python train.py --n_kv_head=5 --norm_eps=1e-05 --rope_base=1020.0 --rope_fraction=0.5 --attn_scale=0.124 --bias="qkv" --tie_embeddings="early" --extras=["local attention windows", "hashed n-gram embeddings", "a smear gate", "capped logits"] --lr=0.00796 --beta1=0.95 --grad_clip=2.0 --warmup_steps=0 --schedule="wsd" --final_lr_fraction=0.0 --train_tokens=838900000
Each number is 500 + 25 x the weight over its row's rms, rounded and kept within 0 to 999. Layers, rows and columns count from 0. Numbers have three digits each. The size before them is the row's rms in percent of the matrix's.

# up: layer 6 MLP up, 3840x640, rms 0.126, rows 3829-3839, columns 520-559
# down: layer 6 MLP down (transposed), 3840x640, rms 0.0365, rows 3829-3839, columns 520-559
up3829 111:524523487485514511511454490499506473503463473504499512484517548519443486515498492517536510511529489457499485453479472541
down3829 107:530520520503527512493494483490495506494497499481559477520503469492498509509481518493453509493474491539527520519547513489
up3830 136:506529487487449488517516483549522477563475509536452489474523541555521559465512515476450494462511542513487516529464495564
down3830 141:456519455495558524513514459539491547444514508470531539475519488530445530477519541479460484519495488502486518508520474550
up3831 090:514447522491484450492480497501493524525460522498524492498485531504529509522491492479509518520482525505486442507502529533
down3831 097:521512500508488502491508493549547474513470482538488487507484490498482483448491505512457508502450532494527511489525470452
up3832 089:505502505489477510549478484551530514540466510487514461540530513471458492505499546502513553511471487501536519494462544535
down3832 087:522465521472566496449532494484497457533489523497550538542501498506493481521499585519501527482483476463521537500492491531
up3833 066:481545470523513514484515497489524517557471507485503507468513523493473498485506492536475504469515440498515504508540489520
down3833 062:513448493490510482512471473532507494461463519512483493509544485549527475515526526489517514551524542523499466494507458520
up3834 098:494533500495520489503501496459491460538528514502539534516516541499504507482509486495477518492507516520502478473527485472
down3834 099:534476496507461506522492494475518506510534519473535515481512534458495527486486485499484530552496514506481516500532538538
up3835 107:487477451441488533506519494482492518489508551504499467543485503495483470501506525506516501535519504475536487521520521473
down3835 102:479522513500479539511522490538514535458494476529471470527520531494508527471503509472529455524536479498523490513517470463
up3836 114:486512516483501515508506508535481498526498541522515500512459497500482527485486488513562510532539450479504529477497490484
down3836 114:546530515513501493488528521471504552467516511500526464513510470491495491518517515502522493497477466513475505535503514514
up3837 112:487513488471526511538516509500505449484466498507449498513542486516494475500492480516493474480513483519474502512531517509
down3837 126:452538510463508543552459513504466497520515480483513532556536518510504476478503525497508453553510490501530486533509487519
up3838 117:527515529480485472535495503523526555496530503511468458517502500478500512506556512473532502507518493449459504489498495541
down3838 098:506524507512510536523515573486545507507519487451505477494488476527475472513509470477542512510561479525490504511496550528
up3839 073:462506499474512502556457495483515502463492503526470535531497524482528518518493484495463495495473524513507477490496510500
down3839 070:490490545478501479532534490447517490523509472544506516492493507502508475465481507491475500509538554533534489473469485539